python train.py --n_head=4 --head_dim=32 --d_mlp=320 --activation="swiglu" --norm_eps=1e-05 --init="normal" --lr=0.00914 --lr_mult_o=2.0 --schedule="wsd" --batch_tokens=[16384, 32768, 49152] --train_tokens=191900000 --steps=6135 --dataset="wikipedia_en"
Each number is 128 + 24 x the weight over its row's rms, rounded and kept within 0 to 255. Layers, rows and columns count from 0. Numbers have three digits each. The size before them is the row's rms in percent of the matrix's.

# q: layer 4 attention query, 128x128, rms 0.162, rows 0-31, columns 0-63
# k: layer 4 attention key, 128x128, rms 0.161, rows 0-31, columns 0-63
# v: layer 4 attention value, 128x128, rms 0.181, rows 0-14, columns 0-63
# o: layer 4 attention output (transposed), 128x128, rms 0.313, rows 0-13, columns 0-63
q0 108:144136081099152109123088088061161153153177132131090109098102134099116149100125127103125101167143132125119091092125108129139119150115156148102125144105141148101109094161129137139133121144116102
k0 094:115112114201105116083118135107117129169126145119110151108102083153160132125198134148127154139161140080170155143127138071136161154142166148127134141124109119115163166153128140126085119147131129
q1 101:119132187195121146125173117115081117106111148179067151134167156134123145146126093102144110141114154149092114156177107141121153091120139138133124132097116111112118130145191088154145153126129127
k1 090:117142121119108101184122106137103101137150121128160115123135149122071137136091106101138127147109092156171165131130107092129149137155108148113123082119107110129120121100125125142148138163197169
q2 093:165127161080144137105133142123148103133122098105135131117093146100119080090132134133148176101099112107103107150155161162130119121155150144127126185132106097120096179154148165123101108129106146
k2 095:143107124107120142119124166133096157138192130069165094203101155131105145117108130120098142157160137153122159124116149144144157148127096114134135112126184134134117106109125112175133128175119154
q3 093:120153091106097131135105157129097144131131133089134082104152070125129118132128129120086084115114128122139170078129151138133150081111134115103137146144156105139162115129112130129120126125128117
k3 103:141116111127120116094119143133144155126103103150132103108142076117130104143156118115147147160170187113199123125152104142174118135162141128103132135103116140103144147129150137136112140062091109
q4 093:139156058096171124120158186128163106139123128138101091101087119077116104165152108135050148086138103104068102100169137120120124102149073141134134120113134090126138132111152144133129140141135143
k4 095:094149128106132188155123127130155109086147145111131175175120123151129131142147113102164140173102101130108130117076118142106154079121134096149113146130138125119165115146173118143094163107137155
q5 101:146100153111170135123134161097123127109096102091127120123128151122090121127138085145155166143147107078118113065144138136113095093147151125122122137126147120104111175166157161137114117157152117
k5 104:109133137135122105168087153160174096133137151126123090111143139210120166144134126166127143149119137089164093113130149159082137107127105133150111111145153154172100142143129118079113111156130171
q6 113:088115140138103130141109150165101119115140094120148158137070135098138118127134147114162165184141140115113131145137114129158127126138112110121139112127102116099114094129116155156156147136109146
k6 103:129150092136149131174182114135114112125120124152133113116164136120089142132119119144095097126143136133141119103124138107117110128134153141166111079084094126118165161187097132130102110136124140
q7 101:162142092083117146147163101136129116088134107121144097129119141124131133149120130163119144110097109127152169186106149123118113129129135117145165086103125140115168140133113132134166114128138118
k7 109:110180085168162121136145181128143158124136102167094147104139150127145154134118129179126135123131154115146089135159148101115120110116136119119118145089074112132155084112137112145138112134155124
q8 097:115098130114107136154099193117156099116153107115113132122165127131133146146127150124095111111134088112179104153182151128132085119124129132139135138136132115132154106139149074159114133094152107
k8 107:173145137092137135110131114125092111120135152103095165134122112160144101091163124123132120143142089116134088107106167163098140136120136141136122128133129147111106115079150116119140171128136122
q9 102:125163170188099139129174119092131155137139080165149093134111083170170120180116180127111112120128135154114155156135118107117120119128120110106108117112157117153153119119118168115073097120104131
k9 106:151157114073119126140132114130112133104123114150149100165166133117117126118107126115114148100129140205150130086141115132107151123135106127139137117143107133125152114135125153132179104126122116
q10 097:128086160114115142154135148159125146123132114122147087147147155170109139119120075128148168121096142108098134140157095148202139098149101145118099160167161103123147159182139142148124129159129151
k10 105:171116169122142061091150114095123103140141102087129096106112137162136118115141093167115120089158112094113142106118116094164131138128125121131147169113088143119135137158114111141102142128118105
q11 110:144158073102119148108123163067147142099137136162121137150109158141139158147107167127157124135105152107125118128109105146128107114106146115089169136150150105151192132129134155157157131111129138
k11 104:150143143142160156157162144126152143110098131135112078167101125124084137120136137103117131182112134173110115101104137124139151108150124128147084129146106129102103152109166122123104117112146130
q12 109:079133158157134112132120101126140117121116144110131092119141158174131112120103170105158139084120158140119123107125135130143096124123126158125138066149109133078125120120115113169147112098112143
k12 103:145121129140138089101174130123139138081146115118134163114175140147145137138149104158148117119120113124124152161191187074160130105153165128151116160079121156123147141121121151145135120165137089
q13 119:091153138155119102158099138142131119132144142104141167156134115078134170135101133175176157141127120078181123124068119103103147137147137128120093148137105114173125129121127097136114133140132148
k13 120:114106150116129160114118082168150093077154125101158113171098119088152149129108152132099093118174136112121151111139133107132183110143129136123178128153127128112139116120113131119150089163103115
q14 118:149124117123123163070112150116126133124162109115166112149139120102137087116176125153145180124117130181113087087118143166107115111120117139153140164131134086124119112128118149128144115105134114
k14 116:119138172128131094098190132093173154102081152144121096123120113081110134155117111126089134148145121110125136146152134172149126166096137118145142139123170136154123157131118124128127102115095086
q15 110:116112115137084151159181086119138152160123146158137074138146115135113122116152084138188168129144134123120127113116142103109113136147097133107110144121124134151156049149094170155131110129111131
k15 108:140127141148149132146119142147176165125097140128139102142142125162106111143153090137147147120156105165120130111130152130105086148126128123125113126101131164116121067145148168119093107165125101
q16 102:122099136116138115138129149142135090075105124131119126091119144126143137123126140097062105107082119141139101113136090150113117091106113114108126146129124107140151115117151143160136117150147137
k16 086:143117166140144177120152144079133135094101129130153148178094119147104138132113160144168120167150120119129135145122156141135122103136057105126128115156141125140163155153099142138167170115095119
q17 092:126123134123131146119114160110084137143105156149117095101174078119133138151107153097124144157118146115160121136110158128154118125150133117102146140120115136071093143170083085119171139109107120
k17 092:111112112148121094088113109121142136144158093153112140128075121137152103141137143129148066076128122106141113113112128119117105169133167136137168100120126119124131125109152179138145092154095133
q18 094:147124130140110115156121180140179118115114124071160123101077131110130111132119121147089143090128129107114104131106123140120133080122087130126118096150138113145159122096113169102089121130125167
k18 094:162118152126167153195118126116151120093148166105109101145119150137083161148114111133156157121116143140118132148117129188089127111123106121092107140162154143133106127128164106085137128123104122
q19 093:127151103150133133099111114127142133137070116154138146130176170184119149091125134107141109131150096143148122101150148107139132129101119115154150120101114126128138112118129151114115122162152115
k19 100:115120117159099083108106126119146085135087113178131109088117069121149120128169159152112090086155122119165122108091123108136099059117168127096103119119077113124136137103094123128109073123110137
q20 105:142139127176104125139132102122125136095095109129127123134092105135130109145174107183181071153123105142146107142114123152113099126122118091132131138119092122170145094111136085140140140139131127
k20 102:134180148166146091136132130142138124150144110110165112123090153102092103087111142108095174130108163179134095119150081092135097148113142118130149135082154089115129114077165155186154154120172097
q21 114:129160116158074132116102200118123126166159137134105082149120133143185135121135076122128113136091131114122101121128116114122164097140134100118133151148133115108115134137116140151122141137126165
k21 105:122133157153079178075108096154132151141137142120126123118139113147142069157100143132098135136086096122116163107153128097136107103168160133105173181098081116131132086150121142145093123119107095
q22 095:134128114169122116053125085140133127126110143168167131134151158152148174140121126111161103131131120149154159099127092140130125140108151126136101116108100102122160082105138138074156123118119134
k22 105:116137098165153139155165074114133113093130116142130123154108089101079102156126163148113113144150138147122137100118171127156110121144163142129118135077099165158138147146138155114150098100156149
q23 111:125107107116157155149109097132117157154129146132142090110121082190129146131143118125112144134147179131155123146107105108111146090119127133146153088125138143101105098093082134129128096130107087
k23 112:093128174118114102161175075127175160144111126173075141096139150122120129135113174151145152129157153139140160135142139143106119137103143142147136161111104114090120143179159139108085201116099120
q24 109:110096124091121131125142143127112089128143145112105127159115137131136114154091133133108153152140065095140109075137118115142141093140086138147145166089141106127175117154121169180086138134165075
k24 107:144078141109101096155120120087144131111111108097093164151135145107118146117102121137152149086111135149118170126136146174097169093132122166147130124144082155160107145159095163139128118134093131
q25 108:115103124127107176116093150100100128108085107104154154116122115118161115129079138129172088154076099134121176131088138157158140132125116154142149140143143141121112076117109101129124124128166150
k25 108:147179134140077110111108126133099133130156119129097077131138148085121155092125109116142080106134090125113123093127114141167118135119118122126167164127131076160097130113100112098164107112135144
q26 099:136167154110142110142067144117085133148110091109099113143136115138150149157120157113106126126144108132141119134138126105128121172144126128152172117132130105148135114118104157105114083120124077
k26 114:107124047146100103113154122160154128084112114136120108112136072091146107124132185121085099113147139122155140145121126128135117113116121147131111130094097161173161146116129116126137117125122123
q27 110:122096155151106122118119135064157148103131165121120069185136107101119124122184109136125162119110096147111141120146107154145147121143175121115130112166085109146111147137114123162117143128139113
k27 109:099105152092140129105126132150159143145123105102138105145139160152126126137108148121099164117177174103104180123169135127151152113155094099148130101126136118118144164123151131098131139132128126
q28 117:084129136114108110119113103145125194144125096160130120141154082097136134146123143094128159126143123150090149174142164129108121115135132142140090143099159121118169143142134150148141075160082162
k28 114:166133150114112162138107131147147164100180161154118122094142127117120161121121134109140129179118151098157139114118122096147091137125125109112147110150113130099123157146114117120152106085152127
q29 119:151140118119096142138130158123103116138114050141138150138115156124179150129120137089111147160120128122151105177148144160129131128075132112118125117121121113166063110170149115113111113104140158
k29 106:102094100063135130150142128144140172148072150153105109074143155120146118093119148097141110115103112125092128088125100131135131113191126130082146108097128130110140156129123111124167161166185124
q30 122:168166112115158134113101136134121104131141142144149146117157136146122141140176114120133096120143134086122112136077100155102135108121128165109108108173140117131156133143175139116103139126113153
k30 104:133146107146117138115105168120103106084062141171126120147115146159162113095095134131140092105125121142145109153091169145133124130099171110139146147157112104105136138120098113159108123138152127
q31 114:074115076120131102113159136152160169141151102076142127093120128092158146131135117130155115103109145099126116134097124100116116131100138120132107106124160139116080156087129126174143145143128137
k31 105:100102145162111130125114107126130129114173130149167156170093135082128151177109152145140116099150155135141126120117113140133104168140156098117105163127122167144125146130133114104130152144154121
v0 108:130125136104141130117137124105115141140115107126130126131106158147106117121194130163143178101133102130168127108130171119122167082110146095108088140089121085137132083150130115153111168109098124
o0 109:109185147133146137132165091129115129136095108158138169124115136093120106090127128095162140147138119075139127153145139108091088133167133142146117140152094078120133152150093110139083172085180107
v1 116:161088145147121120132130103139103093135148141137124150117149121161124137143130168130111160116171142157157134118141130108117130110162169115099118081149126146147154118113146164136151157155121134
o1 113:142149132104102181133134090160103120118132118099163117129117132116129128105120159134147108139126156113093134154113165136142142120168115147126133131152134109129126115071134172120112162120134149
v2 108:106146141147117096126140139145155115116169178110132111168112113107144112096145114157089118113154105082119126107110079154120120159137130112138146151120083144144145127139131126132157130154107134
o2 105:121129164102116178116097132097184161128141090115124138089155140146119117119100119109142156107132127105130095155133156139127132159153166102137131102107121129113131131104143145104152118129117148
v3 096:087138146161180101123098132139150147131118105116142121126139087163117135135104115133109087113089092156146120124131137166105132147130130143099106139154102121116131125126115153115119127123142115
o3 098:159138131138138090109138133057102127123160108139154140136106111110106142146098114140111157111138065103115122125191187132114135144118153125124097130157113122137101130147119121104120098099137175
v4 109:140134157130094117168100121141122088158119090115130118175139100146161131127172159107067119123129172136137093110172149132133141118151126113076126149141170135184137151160128127124093142151179102
o4 108:145138120136070091098135160174130117152093176125123116161138068091179127154129157110151145126091144129113104153158129131108147110144133102097132167093123118163125112096123136130154130124119148
v5 120:105128120134093128084114168129137140121108119143087110170114116151118160117138167169146166111136168107121106138163128155110114171126130107151085147135160127161081103104105149071133186145120161
o5 112:136150105133095174105103123108184089123133141173152104157148162127105129157132149130115124135155139176113142140158134090116074128117134123141097103151156094156149138103132099143107120128140107
v6 110:128113110134162092155088109123097152121119174110130133141140173098158109096079129153128130103148170117099125071121059106089162124133150112115120118108113165106138127128111153156136126128085125
o6 111:129118118102136078161086130104102139121123131126132158124140168152108119108125138098146107104182136113118170143151123142136130109100173134108133133143150118113137119140119150154155089120148162
v7 103:154093167155129145126130109115138131136176092118142168123109113176149105147132075122143111131123170136150121120116110095129136122131113151142121136138120104133102190151109162130119143151137111
o7 108:121107168076162114114116169193090150143138149127150117121096140130170126127106115129184120105111161098143132156103092104145070112130116164148132086126144148117117141108083112127122123158107108
v8 107:103162142155112137143094138099144107107089145113159086117132123128102100146136151123101090075127123140077131118098164158115117099127187102129106108124145132082130126133106121098087113170136187
o8 103:146176119108123126131097149127142065154102155121100161119124105164107103137096123133116109112121121133122103135155142144127110144115160101122108120068115089121159168150122101130068141160108125
v9 105:096107128122126141130139123084148114141097157125097077141130119125139115140101136106113114183165090127116128112151110121110136124143123129180101145163115105164154128156081124097129096154141120
o9 106:148133137068124154126106126155151114113138128128121118135132141084125118189125106135117081140156131141150136161158081121093123187104132116100112127186143129100110135152152177134140129172126109
v10 107:129126098168115133105113111095179127116130120104130128128152141100143101122148109131145115134122106125133146164111112149128167094126120155140162135137132147148111107154110113137164104113191052
o10 110:117169132114097097115137106106156171108129183117111130100090116123127150157125116129111117137125112110117127158155094129135106160115133137118143132155129123165110116096113107099126178115107177
v11 104:116085106132134128157119135108092126133169082109142151097131124104105157179150121173121153118171120093116177168144084092161142141161133132096154121172133109128125128158124095139103111092156103
o11 104:135095169137163124105117134119158103116121151160107152139142136135139131146091118127126118145137104100144161101133083122161112168146140118125142143150123137172052101107147106100116159099139120
v12 104:124172100153133108109146111146141111132107139142110119089138148102091115144138107196099183090117129136090149174140107132113087119158124133142093108138118124148062129095088148126148149168117134
o12 102:149122093168153138107119144146151109150131111140142134133160131129133166094132125144129073102110089158089119166074130060118141186099143111123138152168134140133134128114094129095153124135136143
v13 107:141131117175125152132130163152107113127173148087128143143166093156132132146105119096130120124137141121119139124122122125154137077143201132145107120148103097118114133109114131110115140088128137
o13 111:099097159123096132096160097100135132126179119128112113149097162165088125161121122121129147099168143105096144091088102154144082112105133109146098162125106104137143089131079171126118098150112091
v14 106:099103097085138118133111137159109140087128107124141093160174123162130110141117124132154111142125104157115119188139107121112139160113139086083159142098111096092137130176136165135117087120122131